Part of a small language model's weights.
Training: a variant of Muon for these matrices, 6983 steps.
Each number is 128 + 24 x the weight over its row's rms, rounded and kept within 0 to 255. Layers, rows and columns count from 0. Numbers have three digits each. The size before them is the row's rms in percent of the matrix's.

# gate: layer 5 MLP gate, 192x64, rms 0.185, rows 28-94, columns 0-63
# up: layer 5 MLP up, 192x64, rms 0.177, rows 28-94, columns 0-63
# down: layer 5 MLP down (transposed), 192x64, rms 0.0964, rows 28-93, columns 0-63
gate28 089:112135142161117105128130114129118137104144176125107132133091117114151165158134104048134179148105103089114115127142105154123115115125106125128122121172150126164121071112120124124142171156110120
up28 094:137127108152151139143159145094072142154126119128104131119120124111085124159087094118119097105080111163109129097188116137163110109126159143088126134096166111123111129108139162143125151153119114
down28 093:181151128125097120088151198157130153082130146141141141116142158141076100149126139152136106107157147134110153138180140100162098139129127088139151129140108117130107130154100115128112140119149130
gate29 098:141153152126113127166106155126151123093126139127148101162166112148124123110172148152191163106154128125123145107146127115133110158117073144124170134141182125102111138106098130153168134136112153
up29 101:122153099107076097105132100139106157120114134106137125111108066148100110129149130152142152140148124134133110109113153132103080142141154141147173131178103132143145133118161145094127084085137158
down29 103:131090133152151106095131100153136097161132137167107158118125171112159125149105086112086106160107109118139165140104113135160112131158160130111088164120120102160136153130124150127110175133154102
gate30 099:077156100146128147146139152139164114127154187170135112121090150131137084148097152128137082129118140146174156142144121124161117090122121142156103132152150121133135119126130190140110098140141131
up30 098:115121110102133080163134164132095159129138133100141134135123132150149147153161088125144152112105114128139097140146141167167125150131177123103099136093163179172133106121113169092147144130129152
down30 096:108149064170105153165073131184118136138142135153139135121143106126133098155137113119140127129145134112119140141134155101148120074108101137119147132121132136103140164154113128124077104094165095
gate31 101:120106065139106143163128127124121094158115148153132104157095156125133138112150126164136121116155129142075110086142101145147173128079168083113115121170116109132149109141115124119114114140135093
up31 092:130096150132162126132093126110068157124153084105133119091105154166140125175131138084129147117103153151125102139107173110086150132158126143114184108118121152155118128124122132155124122142125159
down31 100:058099130132151123107141134145110155106090122119124090134113159093121118112131127146113116151134160149138135085125131111138136130159152158120149155126112114177137109072113078092151127134124079
gate32 110:111106097117096085152097174119139136168166148096153135134135122130118180132161081147114138132132173119117131135151118129171070097108131107125121116144128142160113113114128129121162159150120162
up32 107:133085122080188161115168128115147084089095140126140148087157151122115083140108149092125096100091129100147118131140109130099117138160131158138126107118133142115162158122146127147102137133149136
down32 116:160140160148106163116124140173149125110135138092115148135148143095116121094149113128120152123129162153135135123107148114147139116121092115151159142127109146119176165089078117123133085110200107
gate33 092:099111167104105155163144120108159108160114156105120131171108154123149169163129171131139119113132126095095105144103089097141135127148119143099126169119150101147137127092116140141175163158123104
up33 093:121152144119178147085112142113126112082153116142128128132133106146116122134162130140108145130150111102129163158114100170112148109168087174145130147148081141146132181092104134171128113130159129
down33 105:107113141113113113128124142073150174155120125067133155144150165135113099176146125113127143113132137137122128129132142107125120100118161169103139122092118138079122153165082097148111087135145149
gate34 096:149093105128153150097104118147136106127143179109169157121115150184138109152135121132102132133149124125099162150152159152117084172148115133133137165153122135140126121130106119074108095174107115
up34 101:132126161138136137103100132093084135177102103171108086170135119126139162086093125146102151127101133143149138111069117127107098162126176124141125105103128136117134151102133119141120131096104150
down34 095:122153129085153170154129177097129141115122101132132124132132150123124131134123111123103117130115157137070156130116113123139093154124116111107127160183140173147134152121156078069141168154127140
gate35 116:135117120145110157147129126147134105144135128180124127129115115104147118099124130154116082164127130131124167093148098115158198145123142127144125081110101082104099132122154127134059137126161132
up35 110:152133143084106149115105109165080174139150168181128131094123105151150095114162087138144141128140137105120123128105133145121110138161140075113129126152126151116148171109159115103119113123163147
down35 107:102143118139119175113128169158174158138125131138129118148123094127119129144150130117096137110161134078165175119129118127106129105091135112105131070154099104097119126122145108085132183142137112
gate36 085:154102073127141113143122106122113157134147115137158096125156129138118100121181137113131098129148134113129107118158111142147182092104114137115103102139109110150175124165084171119152165148161124
up36 093:141142093126153094139112136116102140130097149143150135134157119118114142148121151129141182138120144087118132140145155138109174124131099085169104163103115125176135140075144159160142151106181122
down36 093:154102106082135112121089107137138155132134146118147075139098128159109112130144122092154111163159129143141119083130108111152133056138127151126138095128152095147134099157107152128128148098105090
gate37 094:086113096110156161160112157111131162134105170111100112137150124087124116160132171129133124155112133125091080128139119109109087130129139124107094138139102121140140109121179128151145129152186098
up37 110:139110129133123116158155127119099097115158132134124165080181151162121132104136118106153146129076141132103111136172128095145136109118134089087112077108146179112106142146091135118145158119124135
down37 093:158154145129111125137094127101108109169172157137139140132136140143114107147155082128107105172094133128163164157131093114180125118151142133151145161126097108124116095132119153174118173157122121
gate38 108:149110075121111104124113126130123130102122147164132088144123106145096153086137166096134092118123109112120120125106072127163116133133139131122114110143132130151130069157128132089117193102132168
up38 097:136154129139119131109101139117141142119134109109127093107159126118187154152113088156108098144142132106158119137088120149157121151069075163140120173114115124126159089079136142135132143144109112
down38 108:140157086140119062109129131171121133127140127145143153123155149122097103092120119111123087100087142103116141150100108165125088132130115088113114097157106136105104086104123097128097127138156152
gate39 086:099149150106142124097109134137125147138066117110144109101095111106107123136119184162116144124155139064150103118126139136123109157125132158148136132096121094162155173164142145140085112146123118
up39 097:145134115142124096087120116156119129101111131131113140145134147108082075094130109102108158129146155117180089155136130160136096146105128127115082125180150151104163135104123094108116123165148107
down39 095:109128131107105144112125155088151118150098140109173107082088111098141136128128195138168088119121133109109142108134105137144110096146129147106150133056122114156121153152120144141122107104125109
gate40 092:094165110154099091153116101107112149131144121133122172130119087113178128114126122111138112118102059108087103108142119129159172118116166129121137136114104113145121128095093123115124096120082138
up40 105:175143109117134161125152166119158148157135164121117125171140141133088116143163138099146148106133153119155072136109175097114133156105163099103103139170106150116128159128130106136146167124137129
down40 094:152158080135148177103131123100153123124124159128131155135127125116078167178154116104139162140118152173125113089098104098144144126126139128132121165137163091153103127132151132150138154103138090
gate41 097:093126140095123120112150089109140085117095133112118106157110126135095116098100084147135108156139121104123154147102125065105144148089066115129123139131159142127134144167136093132113143108120168
up41 091:142119098156099125126109123098144153098119106134131106117108148086085099146147108117075104092107090131150111192128139114137115145134121112156162167127153098120129098097113114120098158104100142
down41 105:129156117100160107127151144157128136106135114152110116145116115149103116138123120126134152163149144109121143140144153125112119136104102111160144150165148161129125124225156125155139126177105187
gate42 087:152133179119122135136143157138121122133126123089115137111124080141115135147192135124110132153128177076162164138102102126109106152097122099119161135134120113103163149140167113142142119183117112
up42 101:163137131151110136123096141138151127139152149124102126104162099134147100160133145155145124119176113084145187133128152114132108132150154150114126142058112136119133120123172132122098111127089072
down42 093:102092121141167081152181125165122126123130113130121110155177117112125105167135161139106085120124094117135112124100123157099129106109123088138089096138123143139131123159129115129135142086120185
gate43 091:142145154103124118110130135136098146172142142135127082130111094169097129097113168134138127126139093160148137103125146138117052127161116123133135112114108128130122104083116161081092112110102163
up43 082:126155142143122115117129104130177138143168120128132138168116162121153104191156092142133144136130106119124182079173134135134147123142125131095126126135145113114113122066094134145095109130104091
down43 088:140097098145130110138113109140146107143120141164162117101162164087162130083113154119138107117112151129110121138095136140114085119090101134119141112107118139108153138104144106108074107158181173
gate44 087:127115177100129142165101145140142101120133147129123145119136087115101162147167114106090134129183154120175128141132133128125098141118133112132172161091131150089146113171086076127130131143135130
up44 105:120106157078160153109118133111113135137121140102104126094147095108089155132109100087092151137107134144138137196127115150133095143094141143092112130110141133138129128149175100159154176122129142
down44 096:129148101174120093156145109091145106094147115116148105129113157138176068104136154151122079162098129137129136079104144135145124109156116125133157121140122108151127181117152126132134139135162097
gate45 096:144111106149099119094108182136152135161169157121132126104108112122100133120111136140127127187123172142091116127145126148135073132129122141103099100154112077121087107141148149107115139106087131
up45 109:129144149177129138128133132111155121070131134132136120127135123088157123107148167093126132160137120147100126105130144155119088095097097092148140176157143099100110122109068127123103146119137083
down45 102:160095175088123108086105162166112094170154130145113157110116138127086113123132106121161132140142134139104133146141141120151085125137171127129123140171117125125103136095180130172096130126117146
gate46 104:092154132120137114127120137141113119155116142154125091172101134096145091108099173089129106119118112164122079104122096135102141148083107130098154152136110123112121151121055118112134138097129118
up46 099:126128124103134139166106175103129163158130135119133110120093128127176090123110125110138164101155119078167127125145140122146109075101080143110152131135132150136117145078115151107146082109115147
down46 100:124114142111131130187100184110165143135121156161118110150127126096146090105098141142157139114127160138139133131123103161124116138102102092107113171154139168185140149088114123154105105140126126
gate47 094:131124162130106093152145129179141146150102134108104159123110117125141130125161132127153131163146118179159130109120134119150160092168129145184133136074100136123128117149107125079110151151125083
up47 092:130149123147093092111151135172130115145109125120150136135119136176122138112199147166121091154140123110149131141151172114137177099101170096089147125096116112125114113167129125128158133124104127
down47 096:134121132148164140125106100101109101098117092122150109111116095135119089131114106139175116146114088118117139140107170131146111175103143090108092141082161157131166111152152148173132151104134125
gate48 103:132129086151146067120131122119144112109156119173136138113145135146103138124144117130125113135174111132101141168168149077140141109092122130135110104129154140151087113143114137118126203116170123
up48 112:132101161105127140143097095119103177152118135096095144102117174095110099153118146145133121144093150143112100120162137152097092136111139096151122125073098082103162136108147107121132120147142127
down48 107:164173093113133138097148132115164079142086127096161126127139124121120139124135124116115135103166150102151160115177123122110095103148161135091114159146109131136143099088115151144123172090106120
gate49 100:152103126119130181115154139140160123130142135118128138163142074082105149145143118107113150123153157136127166166132140181141112102114136139128108088114123129147113107078164119099071125108143150
up49 097:158136105149131155157129143124112093103190148115160146091136141146121165084103102133126119156142134129064131133148105119115102158164123129135111147148130159082091113141142143156130129154090121
down49 095:154097117188149116134127117179105103097149110118123131117172118119146142126149121126149106112116140114115155107150127096149123087133142120131134174116128144107151155114078110211120105115129111
gate50 108:133113112072075144092148117140092130147107151119182170136132142140138135143106136080104104097138121152099144124166113113140102172153147128094148097087148125130140128133149116119122157141118161
up50 112:129154108126148131130131096153129177141119109159154118118156093139106104119140155154140088127138095128182101130145169157094124128129108158117176177128093119133140121107107133135159112097133076
down50 097:161131134122130121162118084090107109146113111111138121132144160150103144096109087166127121140147143175115141145161073128109135124124163133154116091125145111181081090111162109119132138101148122
gate51 093:111109100144144123101143090100109122102116078129128127148088097115123108149146118100115101096111138138105111119158123137151129108097151111090099127167136164131187144090162077116123103155141122
up51 086:130098082138105147159127120132133116111157164116147106138134182109146169122138117114118078106154126120184157117088109105112137134185108091129137118120137116117097156144121144149097106117167135
down51 092:157119095111096135116121117141145130142122082097068060113141131111153161143143081150128142122129087123132134160127142140146098104141120117107127137118092143123091116094167104108112115123148172
gate52 096:116124120138152108164152144140116107152162153132130132145123144111198111096094120126138107144106128124092097091156121115125174117141154144097117142125067107140100152116110106103180112149145104
up52 096:157146074146118138136114132120132128076105152096117105153176122146097126101168151143124143114125118116169171127111159094126120129144149132149084114110129091120152163148146118163090114153157109
down52 102:116143097141144135108106084098168115135139143112129151120111145132085109110180156148135124140108155125127138117091124132144178125162132142157169100106163111162103113103154159167074119124116126
gate53 096:087137084142124113100120108145100099134111132139103144170142120159139100153089116122131122138056105133135122185112140115155129151104167145118122160138147129084133121115141136084122087140100122
up53 105:087161145107103123117109123121114132108149110145140138151141151169150138173097155153156131110125117043119103124100101116119117119120132148145147128108129117155162126052140133121133117127153095
down53 109:133164120127101105120113130146056121090139109104148145179130100140102089124147131146148136112113134121112118140119121105114136113150129108101179151164152110129112071155120087112117110111164098
gate54 075:108121142138169115110112147129108135104165153174181153138143125112127135095139160142132145100082105147110116139151128150144174146114068127164086152121084115139114121124126156088116108139130145
up54 089:074127128115142117138130185102132132115106095096115122108112121155110127131120143145117125093153140154163141132106148095081126125098166131105103126137149144183171100091144116152148161145117165
down54 088:094153120122099137119126136084087120110122116082111144106092135155104139129148133126204128111164108158109158103161135116097091143148118124120118164123134136168128107086108140120152129103112097
gate55 102:103141119121118138139124142136185160117166153122131109149125109146144087128149141170123069153108181147135139082121130093111130119125129117137127076118084135121123102116149122160112130180115098
up55 089:153142088087142177127096107125118110166087172125115107082104082117121117107118143105128202099120109138157105135114116113118103166140133140141118120151132130125140113101148150140122149099151120
down55 106:129135141080154154166131127110135095121164121131133130148122123134138105120112092096157135127126130149074130121129107123163122109133139112120186137097185167108159136133143111117163067159153111
gate56 115:119164131105159138123147159112170126095143124126149143147149123124136157129146150057099130167105157101138151162128128091125095097167111134091163119154122141143152112162110117086104156126117134
up56 108:151146134122137116126120123100128145116112126165109125112127111176116146118145126123191109139142152085117146177154172122112142108132112168056123121136131124161156145158168140130090126101118156
down56 112:131095119102120089118152123133139106161125153069106105113086134130120118089101129157128092123123131124125092134131158105078136141142170146160146125098106129144094152184111135149139142122085149
gate57 101:095152123083144144133137101141136077135127138128108136099131183148084097098083166137138094155138079121127099138135158129142139102101114135118096117087096121122153126112145110143127131176135139
up57 111:106105152129168099161082154123134126141143152137125070148141127080133125114152099136147092175105140126161130117113141097111137123123110081110116137120141097117096126152124141167155126084146087
down57 095:128155131131094139110144133169107128160153121105088140130158148120159100127081149101123123168081161135122118116177120117150137138118144112149134150115146110134127111098121118132063147195139139
gate58 107:090178124125108134107133125148135139149145099125115140124136118122131145084168129135091079069113120120168137094133110138116139159129105146145149141083108148161145121142128106179157140182126137
up58 089:160120103155144125135114169122134119122114133139090091123141121077159134141102130108142159156110101154126136113131125140112122139118136106165125155115128148121057097038120133143122123128137163
down58 105:117123168168138106131146105130194134101092118132132129137151160103140154132123137148099139156094173143127135127096102126136145133130100122133118136137163128151131123113152115136104155218162121
gate59 098:079107099095126120143136137153139113119095163112176103103196150135093114157124109156142127141134153117113107096123161145101121102116109145079132127120155142137124168159102143156149140095141128
up59 101:145144171135169152099132115109097138107134135149102164155103133121133136099160163144111103122132093070100169109132132085164157142125160114130116104138102126122106110174135168103114141107110148
down59 085:135167122150086150124095139128130140127129083142124129146134139102155150101134123084118116131107140092108115154119117135154168144166123120133162165121111131148121095059129109083098124154168090
gate60 117:115133140110125106138163156136176141141118172138135146130152126121089143129134147114136096104137130129185178145143092123154164168138135106139071149102169104144147105096132141101115170134137127
up60 094:135125123125117150130087143176111148155137136164120080123172142078124122115118130116110101171109193146149142111158163161136156072126098127112116145153125140113107146139121105145131108116155131
down60 106:136123169126070120140131138177132164149160135169126127137105097171144109146153113114165093146140137145154100160143102109142109117114132173152127153137135155121152126133138149094108150156118181
gate61 112:128138164128128190136131152120151107110123121128149086108175168116108125097141129150113118070142087168121153140129125155141091127105129144148141138089162121134118104092111088150165128128124155
up61 109:140141106098111127151134144137105116141095116140128092134159142093137116079181148119111106102158115134138118132186146120107164113137111087138119150109193087103125126084109110149157124138136123
down61 108:100154105075125092151135124156112107140159119136144122129090189120135158117102127121092133101090145094113128106106106132128113154127152128151154134133107119144137117101166092135157154187154104
gate62 093:110155108111126128156113093140171099091086138117133117156127100129105127152146133131135124099148126166131145096076141135083153133117100171099123160108163155111137150091113129173140118085130148
up62 098:112108116122124115179098140148140105118107121116098119120138148120161131148154160112116117152136142135162139144102121131108078123130108178130106207135151104108130141105089143155091137155176116
down62 097:170115149127158077151135155141151112114111132161142156117179127136118109166139162136120184095139091117119126142120112107159124135061123102123108111138131157114151150167148098141121161123127128
gate63 127:144146144113094146151114101127114143134138140160149139141141142145155177084141120162104145122145145131161114138133104107161158154131150122158149143109177094146153135120105097138164194101167141
up63 100:116120141156148099123076122134127120134124164118117111115101048136123152159106114134113152168113149126142110124153107089120127158091140152114135088119076122130131135129159156096123114176107143
down63 109:145123157129099147163120133132117120131122130190144145144131131138133119084126136095160133144136110098162104145104150109155186130156098103114090127139153153104183134106109137192120151117140135
gate64 089:108140071151156121105111128148132130101114125120112071117144116131101117138127117097118091136101153174146120165151152152139141129112167099135121122103173080083159144098140115118139144156099109
up64 119:153097157125138105108118139136131126125149129093123090177100129111150077072125132100169097086103092142120132114075128116109160106123142115141142118145096136099137078143158127139121136107113127
down64 107:141103130113129101130165139199119159095145131160127117103151118116130161124119166145147087117135117126166117123145157156115171122155126129111131099178114115120100094128160119117137119147065138
gate65 109:140101123073114098159119147156114101121149152129153097150121109132148131089167127089133138099098105146104137150111096109093128120132174125134178141112173120136141159075125089135136116109120130
up65 103:104151127164151156088164139110134142126093132118119124133114141114122103143098124121131124127134151106104094141104149151149141139088125114112121191161131118163094095137128142082128169166085177
down65 106:112142084123156095087127111114180111140109158085153136157120139113118152101140154122095138159131119115077074181123161123139143143122159143108153143122135119113122099136128139112152173148116146
gate66 085:105097124125114114129105166166073160126125180156124125148129126164139096109155136128194160123127127107097125107114126106123139132114100119100095142107147129084131123113164081154125088125128132
up66 100:124112155143152146117109107087164132110150091096148139132152133135123139089101159140125144134133133164138127142107138079158129089072136149161140102130089114151148139187115120165163155117138123
down66 088:121161155118123096099107125139157129150094103085087150114161157077138141108098113130120075156119140149107126156174165090135092110150163128125155173120120117149148126144112137124139121145134115
gate67 104:141131153139094154110107098165119125121131121126145127090126140166099099090103141134113139098148172136099140152151099127151142139096165166118101130201114096093116169126107134131118098122108141
up67 097:133135090168121123152107108157181162130135116156086114127138125128146107121116123117108142090146129149135126145194125161155131132142168128158079128119154078124149133096133153093137131169113143
down67 098:119135160139128149146122091156125129123101099128156159113113157135096129126122180142146119124144121130080123137088090151139142167110083119112182131163137134154154160150129087103103155151166122
gate68 097:145083125123116174097094157173103144165130149138111143159139101117123151159142101135116098097111151146170162133122122119125132112134157108119111130106141115156174106094102091114096150102133092
up68 098:099131140112121091112155094110127131123142146132104100071103097091137092111135129132140098118121101126107069151124139116109158103091153106145080123135152133136080135120114128082138100167116143
down68 103:122123137116129092138131134141134115101078134144115090113121079135114111124104129156102098076107112118146135165164122081106126129118108106097121107137080127164130099087140132070162117120101131
gate69 094:105136146144090131109089095121157101164115092102098156131139136129163121138087101147145100105058122130112101136162135132101157128140117138141141110120115121130120153081117114143112163123068123
up69 095:119109122132121168129088120123120170130141118103122131130119150110087135130140125127132104123092081078120105115134113129134123115134076102091102110162123131118125078130137071078103175151138101
down69 097:135101138092144126125118151172117131130104145112093131146150138060116075141128113154119112159127137153136148081126091118119148127107159086153107103161122146133160118080101111152109149157135119
gate70 087:145104115130111142127100146147106126153150099125137084169163154091166148084139115156162159110147160106129115129126139178150096115128137117102125171132135128091124134104132072142141153139097155
up70 100:122188100148117110127129095130133140116104143132082122172115158083136115157139148105171124119120140142128157104101097100152156152120118113122105148167106161162128109134147157111083118125117173
down70 095:097132138158106136139094107138085125134106103123157107129119113110144132110136152127137168098133177137131133115115090109157157146130167136138108111099129127093142123047121159128063132130139151
gate71 086:119116104127113163134153114143112142108143108094109099132127087124154113115141096120125135142155184165127102134176171129103118122147157138147137133134160104075132101163090127103151141142120070
up71 101:113107097145150142118151133118120149151099133129077091143141125091120116065137121164105117132124153140123171129122152179137093092156173141119084117101118129111100123161123156120122099123106153
down71 098:149142152138139090131107148136124112131115117138177130094131151161093157169124181133147143106133110116103167155144113140135184151138106124127159144145107143186149134167128149166140151099143142
gate72 111:099152140103122113145143109134195130128159098147110146148163116143144096137129116056150101137107138120122095144124131108117134109133151118100075153137118110137103105160122106072127128168121110
up72 106:138125102123138162155108142092137129093109145147149092109103160098147134122120139127119114113099136108144049112090093140101121135126122117142132097146103072128165134109108131107169118134179125
down72 111:113131139122106121130133113160152161166136119159145164166134124136134106132116109108103110078149156079164119193128151102125102123147129127134080164140123163102147133100121087107157133131156143
gate73 118:131089123074107102121129138124116128145184131150137092129148092088135125135097132116132095119073125156132103129117192129157145128148105136131098150115142121131139136145153154113142180161130091
up73 094:112134105150102114109142188102122150136109108073137131137093135112150102135164151129113138069133150089145084087127119124146150113114110135124134130170103115104114096110116145151119144129083162
down73 097:128103126123126073143138124130099144110133117127099110125141100121125148147123159145116146106096089123119114151087156116156186126153099152079106189131156127129094145142134159127157155124141082
gate74 088:114149117128144101142149138113128133142162127139122131127117125153106177139088149092105163105136127130114107106147089132181149173113126108152177103137141083091128173119106093088138123151162134
up74 101:133147161141101130148107145115126122136108100117113158173112156076136176107150175143113114099123128129089106123136137121080119134155107147163133130156190105147115147118147125125105099145081129
down74 095:136150069141103104148114147120151127131118166158122111167085104135069139149109124105095154163152140168148095143114145117170154106095113116133163123137085129124122122135132111168136138144146120
gate75 103:047112085117155138140147095142176162120156178134133125135099142149098125129121174113122117150097143154120137175119128142139099104121123131118140118100119095150115124111114167121102102138147111
up75 123:085111130105134124125118109135139168103130122129128123121148105098101117153179136120066117064114140153138122120095135155129108112146124148110137109099158164132097152134139148157127123147200107
down75 115:121124158122128152136114150136151127108120133105134092119085144161166121157116109123110155139146116099132132118129109107101124155142082122086105086143107133099173118135128157220154141140122135
gate76 095:123100133140111090074154078166125130116118106134168155174123118148107116126082153164112127128117123118149149115138155122141132142104140128156107106142121148113159174087115144100171144106148160
up76 104:116114186114121152131129140127142147130090179150138157102161148125123140134117154132128101120134084144163163130091110111108146131096083158136091150150138144086115143101131153189131127109114120
down76 091:116140106159150116137123107098160145119145144066091098155124138081135117121163115152134145155090135179082107157120130139148137111163118127112159133111100121126146143156117115143088147159123086
gate77 093:150113130128113160180113129096105128124169091130091122151109130163144172140116117153141116144172128139125126115124111071151167150114110118114111150094146129117107143147125178157090118083122152
up77 110:102151118101131122143084129148088124148133132134083096136155133124128141087132143182110088160103159166119146120142155109086094128164125096142166077107146120120117161159121128118123132110145113
down77 095:126110121142150117134168124074155144125134113122169121125097155138113139101130088108114156138166117083098137149113111098126165127124155172109093137193102115154094106138136158153141153129143137
gate78 110:116152158104110124098152120137146130130126152106089116112101112088133111172120149088129098157122154088088090153113126126161150098131183180126127134106142104169138144167137116105127128119118150
up78 122:153072124109076088139145145129114167141095141131094148122124086105122113098144167144124140151109112134129109099113124108159175134128156143143152120128108058106122123139094151103133146113148141
down78 107:105109141133090130105125146094083161105142120141136079149128080079126122162147149095152130108102181156098131096129115151142120088140129111132144121117150114105110139100102090131154134158100131
gate79 097:152124088103095111104145107166155112101110090160155135129149130165095099144152146108132112191126148121163108117155134098111102123156132125126152089147121101119123105112133135143139094122076095
up79 095:106118095137127174129147111146101121131147111113157130118166125153180111121099155062117113101134115123127082119104114152107120108088126144107150109108115146161164107094108128139177147094143119
down79 100:142145130157127103113122142124144129124081125106111141125106093089085113102144102141150149141103109120151144137150127138084166098145117109132161142126131161166144123203126126172104116130080153
gate80 106:117105144160152142159107121126165130151145129125155083115141133120095095121106126123177178130129172148106134123140138134139107084124138079123088150118090085145109100091089149123133149123104136
up80 116:104089114130113164112123107090160129119078146129142138147137121136091104062136137142132138121084122109111133126121101159143105099116131105130108127132122142093138152118113120154129142072080186
down80 106:132119150168189127123093112108140099154120138130140114131131136144135119113160131147118139130137128102132118130082155138097122098143055115127145124076111104119097167089109158139108156105164160
gate81 094:125160133170150127099124135108113160141141131121142114107115145159090121085160141146103144112149070129148144138094125111122112084136142116125117130113108184121107126093086156142067135123088127
up81 111:134117132126125114124156139132115097098143139134132113168102170091127081181127178113139147119173093148155108142110165092139167141114121132189168123118124116136113140101147146131150133113150108
down81 094:123153127087092106140120169121144142110098131143173121081105131105087165133133149137115100108114134125179135111109126145144108139108100105095149093111148115141113154140129095163134093164178134
gate82 087:080121141137121163110171095133143120145131133117106114145125152125144156123152117147080096136130095126114163124151131143133104070133146117164127105074112131129128143149085130171094180126097138
up82 100:127102104139097110142113156133131157123145146105149161129113107169115102148092160148133137165109124131131158114127125155134136151181134123087117095076099165119114115097094103115118117076171119
down82 096:090140117127124164164137156141123093131095101120122088142132081132115161116133077121117105177122137130122193136149149102120121108105116133155151140152124121144137093119139123093163143167095158
gate83 125:151158138111160098142148157143141071145145122168131114135165179144186173109114133108156108115126170171141106123130163113139138145124125111119148158110140126091156144118108169140148115131133126
up83 099:188134105077145098140110124143147087146145135126148127147128145134068106101119128178133121123155121102130143146161166100112145134124168076121155110116133109090147141147115138140102109094139132
down83 110:125116103104125116207147107148133120118083138093122100139099129109083089144120113120085151125147111120102150136140131121087142087110136094131120111144131157108138115195134120118105140160127136
gate84 099:133137145095131105119129092135114095102114165174161125150141155154102140110096096124125141133088126100153105111119109107141143179151100070115096128144115138110095128135117194137132132128124091
up84 091:144101113138150154145084110142129127105098143170171137132182193116121151096109138166095135124124115105135109105121118108144102178128117106162149109103089142127152110106122160128134113153108120
down84 093:111092103110171117149123091135104105132116130119138111157126143159114107158125154176123122111148093073139118126144125125085147097099119106106114095107129146067150159151120142098112164112108151
gate85 091:136148096135114143129113138139136114171144108144110132113122201133111162138110129125138109116141123151128070134096154165111154158184112166137136142127124157132170161157179134108138149153130137
up85 090:082115146126147145089111112138118126148166114108134125114143134139122134103115129143133081123112151062158093095130121153081113148162092167101133077112134103132152095168129133119135151121148110
down85 094:136135115107159115149167126113140125149115118140128060122136147111099124120105132202136141112162144158146091116154099115161175125147126160150116111104096112130139109143171118146104101092116127
gate86 116:115143133144142123117124112121139109172175141162167102148138160145154126074145129101155122145089162131183117128179110157151115116113146094131098094097151136119137132122113165134112165139111147
up86 107:120125113096132158173128108090185150101126107153141122109130081172140148148144098135142121115162108106146156107143137066129137125149123138131108154108106128107173118153125118149112118167091107
down86 114:139127139130117095127137112118138135126098118129132142155121144123114110150125151131091127155148164098108120123091126066099104102187146109097136140165140126117132121195135140195085133122137111
gate87 082:138124142134135106173108127137122195177104127137104137112135115116134166119143143163131133131163149142150141154122124163111102133143109157152145152133197130133120195129178128124110130122107143
up87 096:106138151120106105109154092161124085117146131145140134130106099160134103092097153105169115119108088130092112088119131103118143122128111147086168115151117155122164112144114063134104141125124096
down87 096:120129126128121104113091165116182091128127108145107143129151101096160133140132121142108147104122117071148154157114154155080152117150085139143129170130113127121141116068140148160125167141127105
gate88 098:124115108105109130144118174115125134092153129137128154131113123158142150121172108131166136151135180160120092148151137094128109120131140120114143159136126061169146101146105168151172121161097130
up88 083:144106121152119153154161106128134138083134079103141131173150124126111115092149099143133149100136157136137137085096135161117110107101156102114116103179124117121143139163121121131172175090153146
down88 110:152111162129128120120108102170111144168097175136127133102131112127132086165099154182079148133146098092162144115142147114114121109136119139146119077101135133125104149112118139136083097102118122
gate89 096:134115169066151104118129131130126095105158122127131141139116113110138131144167168088085113112120122111101182130144160111120111136108113124125163171100146100120152140107129145148077076127133122
up89 099:095109106143132152132122130123139134097099105118121124127153080120198137114181130078146158118116154114157086138093106098125118112084148117087136140137123099108120091144131152124131159100121124
down89 100:105125123140129107122167137111174124140157141101129113137058118138134121158152094147100135135129128098141144126120153102114131131142119132095129155178173125179128134168157148113116135158129192
gate90 100:172119129154132100164123104169099133166152111113141103128121146159138100101097172133147107117139104173122110114118145116118133169122135135153113099107131125180108091096134154122084104157113161
up90 097:088148084142121118175185085108148140105120120139173100117174086109128145157181140120148116100105140133101151128141107110156111116114129135098104164150152115121156136146146134116117124143112111
down90 097:159159109140101152132132115130143132144132156105107137111134144122102138067128089117112091138074150140105141152083170127141158112177126118081147129166092120144109139115109141124143171127105117
gate91 094:115109184079117103124114143171142160157152154174142133134133151167105104121116119074138124121098162102132117101110126115157099144111096135148139125143174122132132147116155149129144101141177126
up91 091:135111093113143074150167177115146127131154131119129124131127103089120129149152117122063140137146146151147166092133113119103104113112119122146132098154126138139075122128182143108107098121170142
down91 102:153114109128141095184112144115141127117147111103141107109118140091151112186148136120143131118125124117122136149149097162095059118105098128164131103100112136130123119128129101090108075095149102
gate92 106:116120153089133123144149092143146126124142151137128094120117144112128166073110138100137135164089110117119120173108153153116109116131159121087087144101140115105118109117150079080160145091141157
up92 114:128156112102116124147136132124111104125175140140109088140165143105088123115123114108148132125131133113129103151089195140116102141124143104081100168145106115115135091136116100120184137094135174
down92 105:108135123144122086142108106109137178121144137116103116147131135137141149178118173096116074121114129126114110108059124146113089095104130122105131125160087125115152108159155093100130144110121102
gate93 097:105117117138131156116140130140104097106088161139109159128149139174123105102102151105195151165073077142124111095160131126158090156141127128130092102142119125119124139104143120141152124154144120
up93 094:134165167112115108083142097143143136148152138151131120099121135097068115124135143132146156099116157156131154145124164104149138118114178111128088161098138131118076128171121112132123144084131103
down93 090:111152139142077129115154136109119132137118142095168143163103132091159110145130116100106068168148182133124158138127126111120135100187144112121161098130114108124142121115093150141111122089135101
gate94 097:132101113176110152183127128124064104116155119099128124155143177098156118118134102104144118118135133084140131109151079082128109117150077118127130123111102132149125136109131128140122154121082135
up94 106:148188102093093125122178117134115131136101149122092148145092143116140124117136141142168151120132146105128097125166178137116112148125115084130135133117121108091109131123158166122150081080142109